Part of a small language model's weights.
Size: width 768, 12 heads of 64 (6 for keys and values), MLP 1792 SwiGLU, 115M parameters.
Architecture: no biases in attention or MLP, untied embeddings, normalized queries and keys.
Training: 1565M tokens, 11941 steps.
Each number is 128 + 24 x the weight over its row's rms, rounded and kept within 0 to 255. Layers, rows and columns count from 0. Numbers have three digits each. The size before them is the row's rms in percent of the matrix's.

# gate: layer 4 MLP gate, 1792x768, rms 0.131, rows 146-180, columns 512-639
# up: layer 4 MLP up, 1792x768, rms 0.14, rows 146-180, columns 512-639
# down: layer 4 MLP down (transposed), 1792x768, rms 0.0578, rows 146-180, columns 512-639
gate146 098:136175166150104117134148110122127179101195094123084124102100116109130125132131096137103107127104121137112116112142127100128122172093121123179125126113124156127163129133151128117127172131144122125161111166115117103110159118153180120135170148108173158117109132169160132118124139140116151120146169114098116138128089150107144118152133121149140160132138092176116114111180076130126171177129
up146 104:111128115160107137144115112139117143145142113123079115079112129125155151135118135104122073099170194134137146098134092074119120101132130158114109154118072113135142113052097104131120140096067140134086156149127152138113147166136078099154057109110109107111104144147130128169139149131168099133147142138109145123116151124154110130088119139140133120141160154096143137151126118175118140120063
down146 098:106159138132132143149114148165122134090127118131158130158144172136140107133109129121146080135147144121137146086174151174090118120119149079131134114105146134100148124135093121134090127128108128131164098107123132104093079149156115166174131147135140153144089135134155129120151106079120151131125146132177090126186131125141116121125123159126115120115129156167132120138118126108090152100095
gate147 087:176134110173132167128164143148076126148135133128160119110115133176124119125167112112110121118163114134152120154147096155163130055139142110126117111164120128148129078153134097153141127125128088135139122181109129114147137158116146132083142130165142177103154099099160149154133132093080126152112148165100108170103113135130149136177106136164128129163153148104151151132135124104183099089156
up147 088:094138130115150107118101115123125159135149127133113118147138154077112124123102141176142150135112110126150056068150105172120154130147118131123125134091166151163090165130133096133156103151095176146133156176124164113142117135122101134156140072093117133100115151149108139119141157132138116125164145097133099141138151110115119130139128186133146161097150116126120112138104181134116166191147
down147 094:089094139081106150119142123091129110119148153152101163136049101138139136127106112092122142140127137154113090089133142165138119143093118164126138155111144140109122133151126127156152110126125153169168112172160109113175126101124132085137130085127120109108139113127141141115138132103140124126121121117153134127079175157131119090123114117142094113115138155197127117129142162142117121159110
gate148 092:124138111106118111111131125158071112111136103142053073128070075091091134106147123143110147111120116139128140173125120147087130177124150128161148132132133122129168136122160152117139177159118173136122128139110146112108117095135152134156128131129163155142143155102144106129169136135154115134144075102098130106143151144146114132139115124120132150142152164131136134122107174126109158146133
up148 098:098191117127103103094154130128124156128131141112098109100119081149169123187145108122118113123118159116095110143167174143108145096096125116110118145141114108114140178154072161118143100105142130138129084122144127085124104179141083139192144122127136098152113144103170140119165101165168066142132110099093125108122124137130154119115134160117112107133084155116117189159167133094087116103138
down148 095:145144124127142100081146123139161154121173136115101135105124064146148150119162160114127139125087120165133115102121128155144167135111104119078086127152140136106143171138140103109159127168101119118141136148141081129078137110129129095127139096155098116128079113124142161114114137110143094156158125142122077103145163126134118128140120097111140120163125148124134080171142114123100107156164
gate149 102:147134161151168146105130122122109077184142085138110116127127144148090128136108138165122130118109138101137152137170144080091126122105154126104146124149144129124117076162153116132059089161111102089090124156147147147104109134158104140150180156102166139143151153093128124123122126133120153149171175084117133166116127178154111117146073130132093104109137125145112149134126117078165131090143
up149 097:181143104115110143136129104126138173096121139137151143145092120108121140136160177118131129111137139122111141087127156138128127126153176122146140173145148150135114161124131097178148140136122105098132147131132118118115174146105124172131123142127127133153147140111099130145100164092152118117161117159142119125107112155160107150133182131083158150110116142109182166130135158158117094134173
down149 097:166110173129092116111109127120122138113103179118154127146158156127113140115065194089086149131108137138125115130148130148076160104136112127124171126118092145164129137122136133136099118164127161145131153167116085093126179139104126181078135140159119139105162141122079153072161107161131121115076163134123120152085115109070134096158127180082116107110117136088122129152145160122118132090127
gate150 101:173149149144153156153126138152150112142187141111150083117079094121119089154117146079130110139134142164116150124135097098091126136144155162129126097095080106137130108081144115137163198133120094105116119139142127145116129085158118087087132128122163099113124130129101163082123124122083114157102135123123150148120121169136077144129133126138104155096111122165122149129170141148125114137156
up150 100:128116109119137102137132121149122106102085099120117133136140143115115153106139102137107122137110094143161064135113122126136110072135108142140161121155107137144115171152089108194071111159136118144137152178135130128132164142160081115167140167072122117129127143067139142088135083144128118147140117141131166156141125133139123061134097119076087172148138143102128122125069140100130108144157
down150 097:092146151092147119137157142105153092145118130125127131142116174110132123125109121155111156119134119134143110145067094141108080143113105118148106128137111120116117108145142120110142131144120192111115114154090104133105115099149125152124115147115177089090063167127120170155177130171153160117151094079167127126087132084140136109112106109089164108110139142139136176078134142155154153153119
gate151 097:148105092082122136128123137091113171128118145117152134115141129152125174134163137128094102087070098136091164112121148126144092060170173140135102130138155074104123137108134163130096141136113171159088134121113084179136140118138153155114117118184129118156137137095093137142116150129149132171136145130149141142147179122160156151127143119100135140116159127134106111140112127117129116113099
up151 098:107124114147118065128153110146100139137151143129106131179158131107090155124150110123114145121147120158123145139096142128139116169143119113111130101105143119140122143168145184098132085142126159135119125107119151157123164134167112150134089143144108125092140147113131083144129135121181143159117111136147176151146158099110103111129091158128126113129112134137102183089148135101168098123168
down151 096:096135118084140077151117123096151152125182125128132111157116143164137132116109169109129139147157176104118120124128144114154159098114145139181098167152160068169094114132091151153107095116129165125156076130131113118112118131070110120109115130137129157129095109178123133121110130099124083084130105096084132113119099182122098141092158159151098134142104135115132141147100103133119162142122
gate152 092:134112156127140107162092128143136212107140136131118173116149143128093100157107120166093108123087103145134193149132129111111132115134104125135102097108103110104108158134113130104109135118094151145127117128139136096134122097151158129124101132128125134133135145144114120146131091150107068127110172097099134136115139108090132129164101168154146171132133087120087128146108108160127150121120
up152 097:105135135124087140158140082122085178133157124141130129099139138150164104196122112117152123141160138106127179133130109100178118115113094090144109150137114185097109135141146093096106113147128114114109117123136153127114148127121167140158152113108133141116109146142091101145164100157096100103119177131105154130106114112112116129152126138095136136139150141163102105120143185138123082126129
down152 096:108126163121117138144106179132128153160127137150092118097090153153122141144107097124154128109164112162102127113106148138158129143162119145105158137107100158146124098140112099114152121104087143144113110110142105122116086136094150127102124135176158084154124122183157139125156146117126121104124105135108163111123159111124095125103117112141111118144090131180108098106135136081137162134125
gate153 099:158100107138108130103131156125123098172119127075137131124123144116100120100176127186139112164155184165094144132161160079103114115143111097165143128146144118121163096115136161128122093099168129118110133121122103149164147159111140104147182134127152119103105124122096170149105136095125116145154102095120103136116128104105090140126142142090134126111122130118094140137103146131146160152121
up153 094:139136156138124107134144120109134143149083126123096115117127109133133134111129090154110117126083149151110103162157134073121136077149131108143126184125144136114133100142140116126145131136145109125139135125139121168137131163128119106158141122107090119112137109131144089074111139131110138172121132144149089112108125166106116170164113130146164153158113153144169222109152136087163124134117
down153 100:126132088073117114135146095132103082161145130164112135112097130066074151134126136140140079105124160091092146097121182118146114114112109161104076106196137122123129146138151148136121106135123063147099102115064133090154121189117111116149097114125115107143123093141100107089119158140138091129118114153107169124154145153164155103122119145131137085156135127137136140153133139113152109124146
gate154 098:133160150138160104110122113153118104147164173134097107143133140129154177117114117161144111159089074133092151171125090104117158133176130143153118136104122129129082111104115137164156116132109090099154128097088078149130146099113083132105164145125113138154106148106115142121142124114085133118103147097143129123120124154125112187113151108139115119170186104155139152108120123151145138155116
up154 104:135116121123125122165130113147098113087139134127139102094108133138125102124130136126153121133156110117132093125116144103142119080102119091102072109136124125105086132148123168089115117103155124099118089165100116104135065157134162106127106121145089156125114107126146125127122101101098118133126134173135144119157142148063116109158111165133126124177150082139151146134107155127150130123114
down154 099:112108087112127116117126132122115102167133124120115091092174134112113123107111113139116139113112142104093091150148102108167108122144130094150105121102120110135122110108142108141122120143105126141114144097075141174142131108113085127111135101144109112148132139144086091096112128136111099100120150153088104119110097145138090103133114124122118170150149114123148112139093120114168168135114
gate155 102:117118141124164131133118141150135148138121149119117142084133146111119122143112110095144141125163141085194140141065126173112087138151158102110146119114187115148124141119127131146133098125098132109101101136152102149116185167136099176093162141134151115117116112149148064134137124125130158157131148130139138165139171148144139109118096135138145089136141157145128122150127143135139141084133
up155 096:107110124133122147110144136134148129131121128136146162132139138155147136067155096109105111145151143170122153134167130098121089114154134154059139118113126149137134111094150118124134151128128145129116140082128092147119103117135154120179146108056131076096099120126086143153109133116120121074110154174122087129125124086126099174119120106094173123121112122147162113124117118146130083157141
down155 096:110156086126119134168107079142127079141115116088142135114129105146121109149151121113140121143147112139089173117122161127181130171144109136135106148088121132139085122089127109126114125110103138103092107169132104080143115121097153119138136138117145167164168140134146103164092119130109097151152081121154120135094189134100096131118134127096145109105115142124135124149167095149133145121122
gate156 097:066111176113155107106144116124108162123141144106117152127099174125120146134141126137139147152116126102136175088170128145138101112119108138168117143141151135126127121146137130118075118092137139173107150084129107152140133129091143158139110085134131178157124115104150113139140121114106156106112130133127108173109112096147165169159129121158154124128067155203089141132154125198102140114137
up156 098:090127125122159137140161168116102135127120137096112140115115130101166098145132092094133114082104127122127120108187135142119099133156120137071144147141116096101083098112109124125105107133162122114115096078136134150158137125131140145101130133111090157139125147082111156120144108149129146157147140122113136150072101128129101117124116145148121132161113113143147124135106121142115148095122
down156 098:152122122146181143176158105146119145096118102146133128154041164121129113094168119140127118116093159095102147125120149139124098117169133151120132152127151107124093035117184118084137124101161137111074141111159116128116175071135125134110115128153121115154131134168111125143124144152106128090116156154099121126137163145139108138141103174146152105150104106145105127109158142117115122175125
gate157 097:130092147113142102141106165166128069137126147120161174104148115122156122093108136145120074132070088123108117130129133098135178091096095086141161095095128118130170143118141149128082131110108139142116098110162114129151106110139154104114107119140110102162125135097148158092121137076131127140127152130124147120117147143160083142117132141174134122124103099149131111124087111165108116168108
up157 097:106121142075126097141105136119123140140122168120121106099113152091092108130130162108084086114093120132127117118128113147127119153133103110093153100116093167130133129106129147153130095125096154113141141119110129089125102111127171169114077118121141111123145149106160123162115125127125147103133102152111098140117126128145152148143124117128129152124115141136149122105128090116173133127141
down157 094:136134168109087141093137131136173132116125124114155129136125113154165148158177140120143156139147115133113125111148093150128124148136109154138187141111140132149121116127162081126103139117156131122096119148103163142157140139116116137130102161139087133168091147152137145146164126156128170105127106146139086140183094125148105114107134098142183104139138102111113144067161137086162138139139
gate158 100:116161086181127120111136167102127156140147118125170137131135113131094075133138130108108128128153065087135092130158087106079108087137162064143109143105125144119121149094140097133128143102101089120141174153166148150112146132128140120136132135133109150102153096179090108145141158117122125089119139131120131112138137147161175165119145113176167113137159202188083123121131112123118137084145
up158 098:101140109168147126094157098141108086141102170101106144128163098151115117157146088088131140119100118140127159157157135122131142145069157064132101159138125119122106126140097153091141096079121107146120153091167083129123142089133115107067131114165160118166106148094154135049104119121100137122133109133171103161082134076116133093123164102120145164172108158177111102111104103117117146128114
down158 096:132123116095156112147117125097125147124153119107142132164152132118133116123148158108088155103120140135111141143126144127119119131115114168135094085134095127145143109124152095097126112147147140048113122145099108152112129130076135138164106118091134150100154127104124154098104134175097102159111142117124138102104097118165097195093124135077110139153118118137104170136125132072130129121086
gate159 103:124103125081138129121105129102137094114131118126120147112119097090144050132155158159171096129138141102134099125095140123123103110085136149108125096104116151142108193119154122136071154096083125112091125072100155131123133178154152121123090121144110148128143130131160132103169076125130107149136133146116160188134076124165108141116156113135103123138120128139136097072105131110141131122078
up159 105:140154129111154155126089097124139092117128096131107140143175092169151120134169123157100135117050112127141076125084120165126126147134135130119132168184142155106147130125157141100170130113137113126147130142128111097110120132175134105119138104118155129114159096125155143159120111131148077101107076147125119149106112073135154119173129140127106157114147100152114164109124119127172135137104
down159 105:104148115079139116125165137105143134145128093154097146132188089098112138122125107152106075146106148142121134153108146088109114166132158142124103130118119149124141176142078112106100141116153105157121139102175114121123143132070133144133150184134105111088075140115136141152149118130100133172088141156111112157127154112141109153110113124123186109136128160107160114164096113148070137144130
gate160 102:100165098113169108130103150125071109138119106144118149119103124105127109117205118145103112153101162128147132114131125125124101146151155117119142112093065190114124145147147151126135102133124130105163119103144144136125118116141094142177111106117106130110151114086101157132143149145095097111053087159159148150111134129116121119115139115104129116094099119116113154109125154094083135128072
up160 103:097103129107129085131127175074129154149077194073116099111091118189180155145144151108103164163081116138154145084141164147126135138128164113146143164117121125108102149097104115124148102167125161121142126155131130091143135177102145135095118090138144153141099099137180115125145126146128167166163146176145131108113108165163160097129150127136112117104141096149114111114141141155101142135077
down160 101:101126107128116119150158129119120113105120111086115113104121137159162137107107110135127095122146097065067139083161137117114133106118155108150160072125108170125106121148157116183158155157123165117138135085154109129109138128105110131136110115140181136116133096140132181089138119101112124109116127106128174132116075143161116082096144090133121126136102137142149136110129108124124122193086
gate161 106:118101094144151114129119104107168134165164147118161106153114158165164091168102180120124115112107130150139074103118134133131078133129080124098139065115147161101156176110142098104135116117094140149126127132148140104175143085121115124107139125114087123121080142136153111138113176132109116120146114112114168132115100121148134132124100168145113112157130116139130164080150149192133133146119
up161 107:109133113131118145124120149142115131180128112127135122106117133130122170136137156054144153142168113111131152133116152150118130086132164156139114122163148138175127150138142121167178106073179104114180131121166095188136092125123111111142134095115139185122140097120127159102119143155111085123123137119130134126184140112133140140128110131158153152130112117124114090128145124116133154117130
down161 112:112150184109134099128152116176122125149113124141140104124137121098112138113141076133148121123125138121123131123134112136118068089113073102157116129140128123127139109099106162105154153154133165137136128115126113150123137122113127098183111115139141087133097128119166097133107121176163125106141102098121186109162112059168156132126104170153150094126088168112136191125154157122122125110116
gate162 098:142095109178145113137111127132119086083135145123123119113093118142100121134105136115155144163151122098150124129123109129137106129132136095141125150135132114096161137153094089155129130143112104101077135108170141153120108122152116092144162136125139089133113114116091092131135106133127106123129137167132155152125121101094131107139107132147131176110159153094123106104173127141075130089136
up162 098:126115109128070089144120182133112061130153141124141152165101182140151171120138127118155100177148182175059144125115142114092144114160179097105160138148131105136136129142112109117076135137119126120137111142114153133157123141144108127152105072161134144142158134125100116139134087149116135136109068132135095095106105142125154146076127108130141128130097107095118131149124161111117149106142
down162 099:126145146112130098095148192125123151157100145161102128132084134128142134120124110141177173163134115114103093150127092108128155146114138098121092091100114124114130152114139140089101124124113118154139117133151129129133126151140125166130113125185122131137115111138137125122139102110164150147119144127137120146121113142149109153170171143124181151102159183094172176111116099115116124133155
gate163 095:116142114135124158112120104097148070162137120139196127143161119113159100113142141096160139075159155075143105142142110082095128144135130120119121151134097157103133130104177117146112121094091128151140126132135136116118098098134134142120126109160105117098162128136135137132116139133144158164125092153173200134102095179138074145133158125107147145118109124149155133078125097159089130182134
up163 087:144107099133126082092124099129163152107112171176150136142143110118166106113123085162101120114110149161111093106135112150111111104128107098145112126114094144116103129105168106137142141124074136131100128109167153160124087186147096122171157113119089079130164134122147110142137131103157072185086165160156106117140115099117121160114163114101154126118115088146152154140148146129102093176079
down163 097:118125113143177116113138087126120153101133151148103084141110093136099114152140131117110124139151166111160134160132138127138120135153097137141129113154124136133133142122154132113114160155151173160129132121136110146109103083095138152147147097124167131120114132106133128169094122142116104172098143123164144105121112085145145090096137118150149175099126115131142142122122121131133123153128
gate164 095:126116166137136143116094141126179107116146084101138151143130102147098158152164107113107115095114138131144154106141136150138159128117130143122119116114108146137117147092085126113165125169122138137129130099145164139117121138097121125133150112113136116107079141105116124117136110138137114172133136142128134080139138183102136117156146137092152138161111103155083108121092137139142124116113
up164 107:144151149149122145089114128142140102128141129146146157130109163137121092142151126153104162162124115114106165186144152083119126105121134124075128120131152172123130134110114119119111066132142118120178122097108158090146110152138128179096135135097155122108118097123135114153147112126111098155147148130167156100110138083117085160133158113113097125131154156118113128077101112147163134139119
down164 101:107147118084127109106102101080135115121117141130158140123137143107137118137072158175131160165139132124144140094094123148156159105120141127114113064134131083158122113136105172100117111168163119123102154074119120181141142114151087140137169173132115141120128112114138138125115142124143133161082139145063145157158114130165123121165123122131127174135105149125131101106086134132118137150158
gate165 104:149120141112157102114120154149118140090125097148162143159103127158161124166130131148097109068160118107152142163096131116108166097089131120121154104153092108160102093148074105132122110115120151159138128112143128115117141103163128169103127175123141140099127101110162148169143096131149090117127097117133108116112164139121115136125130121147089126086117158111162161113073140136070098171138
up165 101:140123122090124150157128089102154117107167105155108090170119171102127162105112130145117154124140098147091111142120127107123140143149182137110104157149156136108177111074146118101087107144155086089138105130095132159069112139143150098110165118157158126128135140104098142117109120178118130115159117155153135159117134130114126150195098133089110122143142103163147125157122140104077160142117
down165 099:161080099055141105177130134145119087121100140111122146136117168122143154118149138107105127099142133145082090114094099077125086157190106143103123082122139137116128108117147105104137122153111117148167138122120101116121146140118128064150131115149094143140144121105127139118109154165099137161135144141122087132150125134121180160100092127175120152130089128095129138109086095149139092121151
gate166 094:124116190167104112125158120102144146154120158134098103099097164153095136148138137102129112139139151121138139098123097131162126130093136096149132110102111142128109123135142100138116158123164119123167134133109168133170112132145143122126171089123144119113133115134138158136119174125160145128125109081135141134152229125098134087141168131133124083098130118152112136134072124149154131148136
up166 093:103149083097153083111139118139117108137142104131170162148112126111103183128137145164147129160131116110131162153104122126124151137136146147130131149125148162097162154152122093126145121125145131146112103127154085120113115163117131147155106099079073091156147112106102141131150147123131132160136160115126091151093065120146110199155130143095144147160098087160166154107134082120153144144177
down166 091:119121179126098172127114175085138093109144174082131087132109150103136127091094131134129136082124108148129132139189133157108132107113113142158113145100137141155123131075104112088105077154117109169124158135100129138147106121137185132147141141091130128109153090156123139165132120099138132117096108151166156124126169138100106078117112114137099098102133127084131108119106096100111076143132
gate167 098:086125095131107144171166180152139134145132107170106099083116130111115171114127127082102131107127155174101114165130142166144108122128145145140133135112180139142122110135113123140130148117115124118130105114138118106107141147103133119128106129144114124130072182134084160120154140113105126129077120133144163156127135129137101147165116158132134104169180181102120067098075080140127109126119
up167 092:131129143115139152109118123115150121105066102073143137137097136134138094113139118149095158115163134119148151099112157127116089176119152150135130143148103083106143126111098122156131144126149120117125096108174143157150141116125157116136142124110118171090143140099127214136134116129147108081109115135117098119124127165132069102150120099140118161124083099130155179167118141118166135111112
down167 096:147121147091127131116134141146122084123132110117140124140156148128119126152128081153169172120160072131067111166146100135111143079173113108118150104109122116134183117155114137084104091117162143098106141146139114137124127112153134098109121080072089117126171165120116080129139105117127095128086141153143150102134144198143142155111133163086138106078077120131116085149139118113150128116123
gate168 096:151130120124110116131144150148126113117129089111094119128166165161137131166103116165139130104094159084101106104156191136124133127114151174087135126121120133089147134110122141100103117147165155136131130140161109136122115146130089104099135140102138139124097094119089107124114145127129150155151113095116134123112141110135095133115111137102075113126142158135147114131075166148113093166101
up168 087:106103185135151126129117149143113116135150136124105108136120094094128147086150118138091129104153080146136114162124134122126144103122122082124143163120094146151124110165159099114149110123093115133148120115114145099143153149132172127130102101088124098117161123078156127164133099131118147133129128172126136104138138152129079127123149145133167136165134094136136204130158104130107130103146
down168 103:137061147124174138083139114143133102139133136141145101104159105155117145097156125131134124126099117142108113115171139115151104047091098130143122122117135137178136168113136138127124125140085172186140121101126128121128135140137175111127109116113126107139152141088121104150137115146140102140098144112113130039092122127118106160144165143113165116184126107127129143119147129083112089122085
gate169 096:117114141140146104087110114120125088141156148151160117128126111102127132106098116166135110146155124162155148073151142119118111071106118146118151147121127188135137106141125136135097115103071128151141121148143092139138130125127134135094087131089160124099100146120115147181117092123118128146182147112110142112118156106131156106105137132104172092136127125102116135132138139139130178115114
up169 093:149123120123165097090119097098132103160123157147116123113128123166166141108122123155134136075116135152122123101113118113188115086093131188109156133142113131113097114126149132156099122145161159114093150075126104137149119160102144151125121100165119136131139155115161124134079128101149146123081175099140124111164122140097147154141145132095137092151154106097131122118099158125129130096128
down169 097:184075161124095178119134097109119082127139127111139129115109140135185135085151088135128129131153111145120101146147111103172144156110116092150094147114115121099116137074146140110169128162119164124170098079149114119134087144112143110093099138138143092144109197159146119110200143168138085095098129076151158117107098168172096138139110114151158097119155152117143178117117118122154160120106
gate170 094:123104082125172082101116105136164146108180148099116152122111122164086142164132142097098095143125137144138128137112217091136127112113109139118098097116109123158165123108129126114119109144109151161138112100102122144110141110089125097153093134121102137099093145136140113145137129122071111145130127163120154079130123129121103096125112133134136102106104147153080115114130124143130121143165
up170 087:090190128125111124126132151115087160135129111087119139130170068115124115109098109160127116112129140119142160135176082143174166179144134146127139124147139116158168129132140100145146167129175134082115126176121107139111140149166158144166124138142147114172164161132100130139129151140133119111149168122129113166142108109150154103109096154119108117105167108151153160123126138126080144071090
down170 094:097146149124123118105157172139127138162099128113110148111129136130113128082147118121160129172100122129113093107136078084179123133157145152187129191168109113087118144145154153163155107073193100094080120146133116139149170157145161114124177128122131145128147118157094157122156164144161145145183124117108122129112106116150154125119112116123125143128132137164154142161131149147157112113102
gate171 096:150108133101157106130140136097063140110162155118118122130153127117126112137135095132102132128137120157146083155116160104092138107131090144126128102100132140113156122124144142157119096108101122168131103131103117096178138134145131143078143161135123130099061120120087108117105132139115093082084105108117103126103140110122152162139135089102115153110088157082112088151134131114144111133092
up171 111:165130101098138160143078106134120113160113122166137167112072165118133110144162152167135144094161106125145117114115082150140114154130130113176121123132141156096138119111172150109159144111113116131136133128139125140108098085161158155160139176109187101122120146120106140141121155124133140082163163095168135161074114144116139125105118131087119153130118139172124149124125126142116100153172
down171 109:171127094174095128112106122135158126138113111152160141158145123127141102113132147107140109156127088134101164143128096135100134140128111113147064124128071166118079095097090054098104163116140098115137133136139153143164110130108109096107181142121152152143113152132126119127137125102145177136151174136135157134130150071127162106101157116169136111158104137113167145120181125153157118171121
gate172 091:132138132120123128118152149137157129119125136120100125144106073122130152143107088133130143153104139147140148170129138111175095134144132134109127113135124126167135148141153122066144112064192120115080163149166111123153126147119100154145120154086127121086151075146137130094146141146129119111129138096145125075131147107109093138142145139153128130113168097170112114171093122128170150127138
up172 089:043082148136083139096089172141169152130159153123111086143137150113123088156116133156157123094109153083160182095149129110148121119172136115110111120112115125121142117153144147123113139105100085135141184111109129146111148146109095169130100123142122126121097134145140091114119161146133145151153161127150146113148168124107143116119124114113097082090163118148126146200094105146127128143095
down172 093:128151139111152150109129184158112165156144111109142124110113144115153139128157131143168123100139162131108119111089132103128109130093155121154141146145141145130157115167098103119155103119129108122140129162131139128146141105118131106100120150123119127103120163126108135151156136179130113154147130122105126107121121095129142136127145140111115110124093105097079120124124111139151135071128
gate173 101:112141099147111113114095110085138116123147134116108156083147117174157117125150151128141137151173130139121119122138150130166135126144118094171177160138171113118128116145160117166088173085114145116151104157137116127118107117141069123165123112150126167109107116125125112150106113118151136107119153096128127160130127148160130159129133100109140146112097120140151145145100152109109125137151
up173 105:099115103096121098144143169106124142157141095175108143135118097108123138135114175133092159091128110070106124104109108151148137124110177122106112133098132156152104115126131132133147127109122092131187112144174123109171149132149103127155151133115141138121125159118139131154131114125129159127144115150155098073076115142110135151151123144158118136138093105118131127150148151113148139118127
down173 098:141105171136148137162131123161092122139112095119084125139114102101149106149112108115124113134107089118148148132124116124119141141154097128142111091120086184151163139127101133120131146130130128109120154143106141136115129112162114125105155181155096091168112114142145153129137157146131148138146119135040144124149081068119128108139145129137122152071146123115115121117129123083143131126129
gate174 109:139178142119153112137115145090124129106099067101120157145165099122105171095130180131101107113140127082137140131156165090092082125131091158143136125115126158096167110117126133085121099098105134128132123144131101094158139145171149137152112138126123157120121134132132144134095085078100150138100081132111159133149145182123097136114155130137138131080106091112111106114145122146117149141115
up174 103:153126189175080138128139128136138159113123150113149090102087131136090084086108133089110105121166166120133135165092114133150159171112137137112149072130140088131106138120160131121135128135082093114098149104158114152119117082095094157096158096126132128181106152134137114141134157094185148162142131096122160103105130155083137145135150122129125149188109139143120147114164175132136087102128
down174 103:138143118121129112147157126108133145117143127130116196169131096111121103086099155104183092173128137123144136157146091050120111100102153146129144095115130172122127153153111161132113108100117140141144165124142153126109148140136114106090122130096096177109128133117123105170119113100110137127125091122142104123092080161135121169089136134131111158168159115079129109114151145140120087149134
gate175 092:073129118157132144154109140122149158123120123118088121144145124134129142115104087115068129149146120118162153147189162110118111120115153157126130091117102131102095134115093150125133076137112125143123134076149162136115102146132160108101105104145137160134173127132150156109130115147112140120150095124100145133169124119148184142139110122142135132119072120133122145131081096128126113114153
up175 095:095176150136081092111154164131106160097139128120127108108107118104129140102107115138165152147126153106126157125127088122127145143148167153147089159102141153140133108121096084084126096111118093098149126106122113139128102100127152120093100061179145159124156153121145110087134110108130128131139135111142139104158090156121126090120134140191143137169132186111144121113090135109152143132134
down175 094:108147110159148181141141132126141179114128104107137133116165140121121119143098199126142126120136107181163118134136156112094119185150108091164107123126129149089132160089137178144082127141082132084130145108116136135113121129162133138124160158101104159114154110140142112120145110148109148150138138101146124135119115118107106108115151134099121151151162104137100132113172119140113161155086
gate176 096:160150133110140105127109163140085064109112125109149079141145115130102128122160140122145105124136108116131129112105110150114098183121178160136131139140111165148133135136151116130185090130185172108112147113136172144141152154111113140131139149094143120113120134089113187122130147087086137105133125137100119130110141125178141100120111169107176137158152136151093114135097108128166150117141
up176 101:133092122100125127142127119107120156162132073150139137074155121133108155131114161165144099138177120133101095141159147092140129131130125126139124131120129149133086136132145135136119092099138119138116150141127122091131084104113106117132164126138134126125123160113097124152166080104147078104143135138147102158124135095100144122084142088125129125109143083128124142176112113162111151153144
down176 099:139113106151147158152123108128127131156117124083130158134097145129175119130144112121152138111162132147121097126100111119099162111144166123134140134139103116174158116116173156170117131143138126149118151139119130111126149119118084128160141110137107138160112090156129124161149147099165118081149119107111097102135144116125111068133087125160135150113098128130135165169140178097148136100161
gate177 096:147118109152078150126104131084126162147121134158067102126125096098108127088117166106123085137130119140137101124151136159125120089102118134142121172148101075137118137151192126133157128107143125141117137133173144116153108167122158143159138139138127163176150143113133142082120142114103133108156108173057146160144144086097113127132138146120180172106105102120124097116129115115153144138123
up177 107:153142142128132052113173152180133129128156153120120132120143111132133111147115105091168115160128117117121173144118141148119157150135093144112152147113173133144129151176088143120136121130177157138107114106158132144151087130174123083102157094135113108072169142118119144151125109094146145151145141147140133129133097130143115114130181129172078090122077167146143171116137127140074135122151
down177 109:089154092092121105168126128187126101147166112138134155141092155111142139118151136123153126138144154147158142124062169115097151111078142146134124144154140156090134158128078133096111128101157113135159120087118176132130133119112148105120129110102116097112127105124120119151086105124121108145136134103133136141145142161132107090129118160152119097139111132184156151139152128121129126113080
gate178 100:063146137130127148154145110115090111122182111125084159161140117115091098133108114100133121129142110157157119112125164113122126133082099086104138134103153120108152126073161160129154146076132123118151116132166089146131129185153155167153139105183102099111090137100111108076172142103148090110153125092113127068142155109082071135113149155122113134103136110103104121099097137119155128147130
up178 103:106164173128138130132115125133129149099129144143103112117159127114138126128105115133121138129124114152113155145110152104156153114150110103141123119127078130129113107145132129153158114077083153136113109159156113123144120164143149170138139126130126155158131101100154082128091126102130110148102154129142113080144114092103129101104114134127133163159106151114133122165089167093124122130107
down178 106:148130119130169152149121121102125132078152162090130166156135175114126146157123089117126121138103162142156129109111097125167108136111186110144142144140151115143141143108091079116100128135126169134141127133139105111110146120129132137143133134115105108129107140132109095144109147115146113123154143126104120132129150096120158089049092121110127164118087136128117124094086148129120131122117
gate179 097:140101157096083154132123121092121122146116137143123161153142130134115103072127054112094096111112106101159161109141098108124137139122090111122107073148153151104112123136143147115120079112149110145139119096110118141118090115134097119111128111136131097129148162117111122129156107096162148122108106145165133123133140102115162111161162109138112149135118179133122101175142140132154131186116
up179 103:139126127146134068108103096129095135115125131119165114128122119156137137103139075130141095127119156115127131140121107141122132123160175118138132087086134122121100130164136138141124144128098149115093144109125117132154120135138116145151172104123116122151095104182145135108202175116118161146106138103188152121144089106118126128129130102132151136140149154103094099091129131107115156124126
down179 109:164148095140099108171119130142112110076122116159071134131176159127165160106154081145143106157108122088123152105106130162098126105135136120109165096142093142135123097126141125128123117109146079147116169117103094141135130130147104134150091105179126132107103124098103120110157162138119093106086131132150108105143119128149110122137143092141142160125131170117120137124156030109134152144133
gate180 091:165141131093167090115163157140098110108130117152126076105130122117149110145129112157135137157116148090154117122111140123136120082084114154161167137113159123130136112158146126171121119154088121129119141138151107102129129165123131061178101141108153179144098150106131105174109137152160057087152120095158141136125122094077117128132093165126132168161114128109186154164088129114135121135129
up180 080:143116098111088132118113086138151146157122149118160154114128147124135147136137136110129130086155083135100152120145129128155162147132128134107114157162094143108126110131130099120118099122154107108088106148140131110117133088151143132107118137129121123108165104130117151072143123137142205130120141088141095100120109153118118132127124107128123078114135108130116106108172131150062128089148
down180 093:166107113143133136105111172111153139124108151121125119129134133103126138147135121101092172139133091094109160119121179119134137099135143168125123157075143125159156120138173126095137082112119087131128135150146147094171174188134115125128097163164122199122163113145144152127076128118168110121147132140150113119179086112118146134159132119120136156139142114121162124137147150136099148137118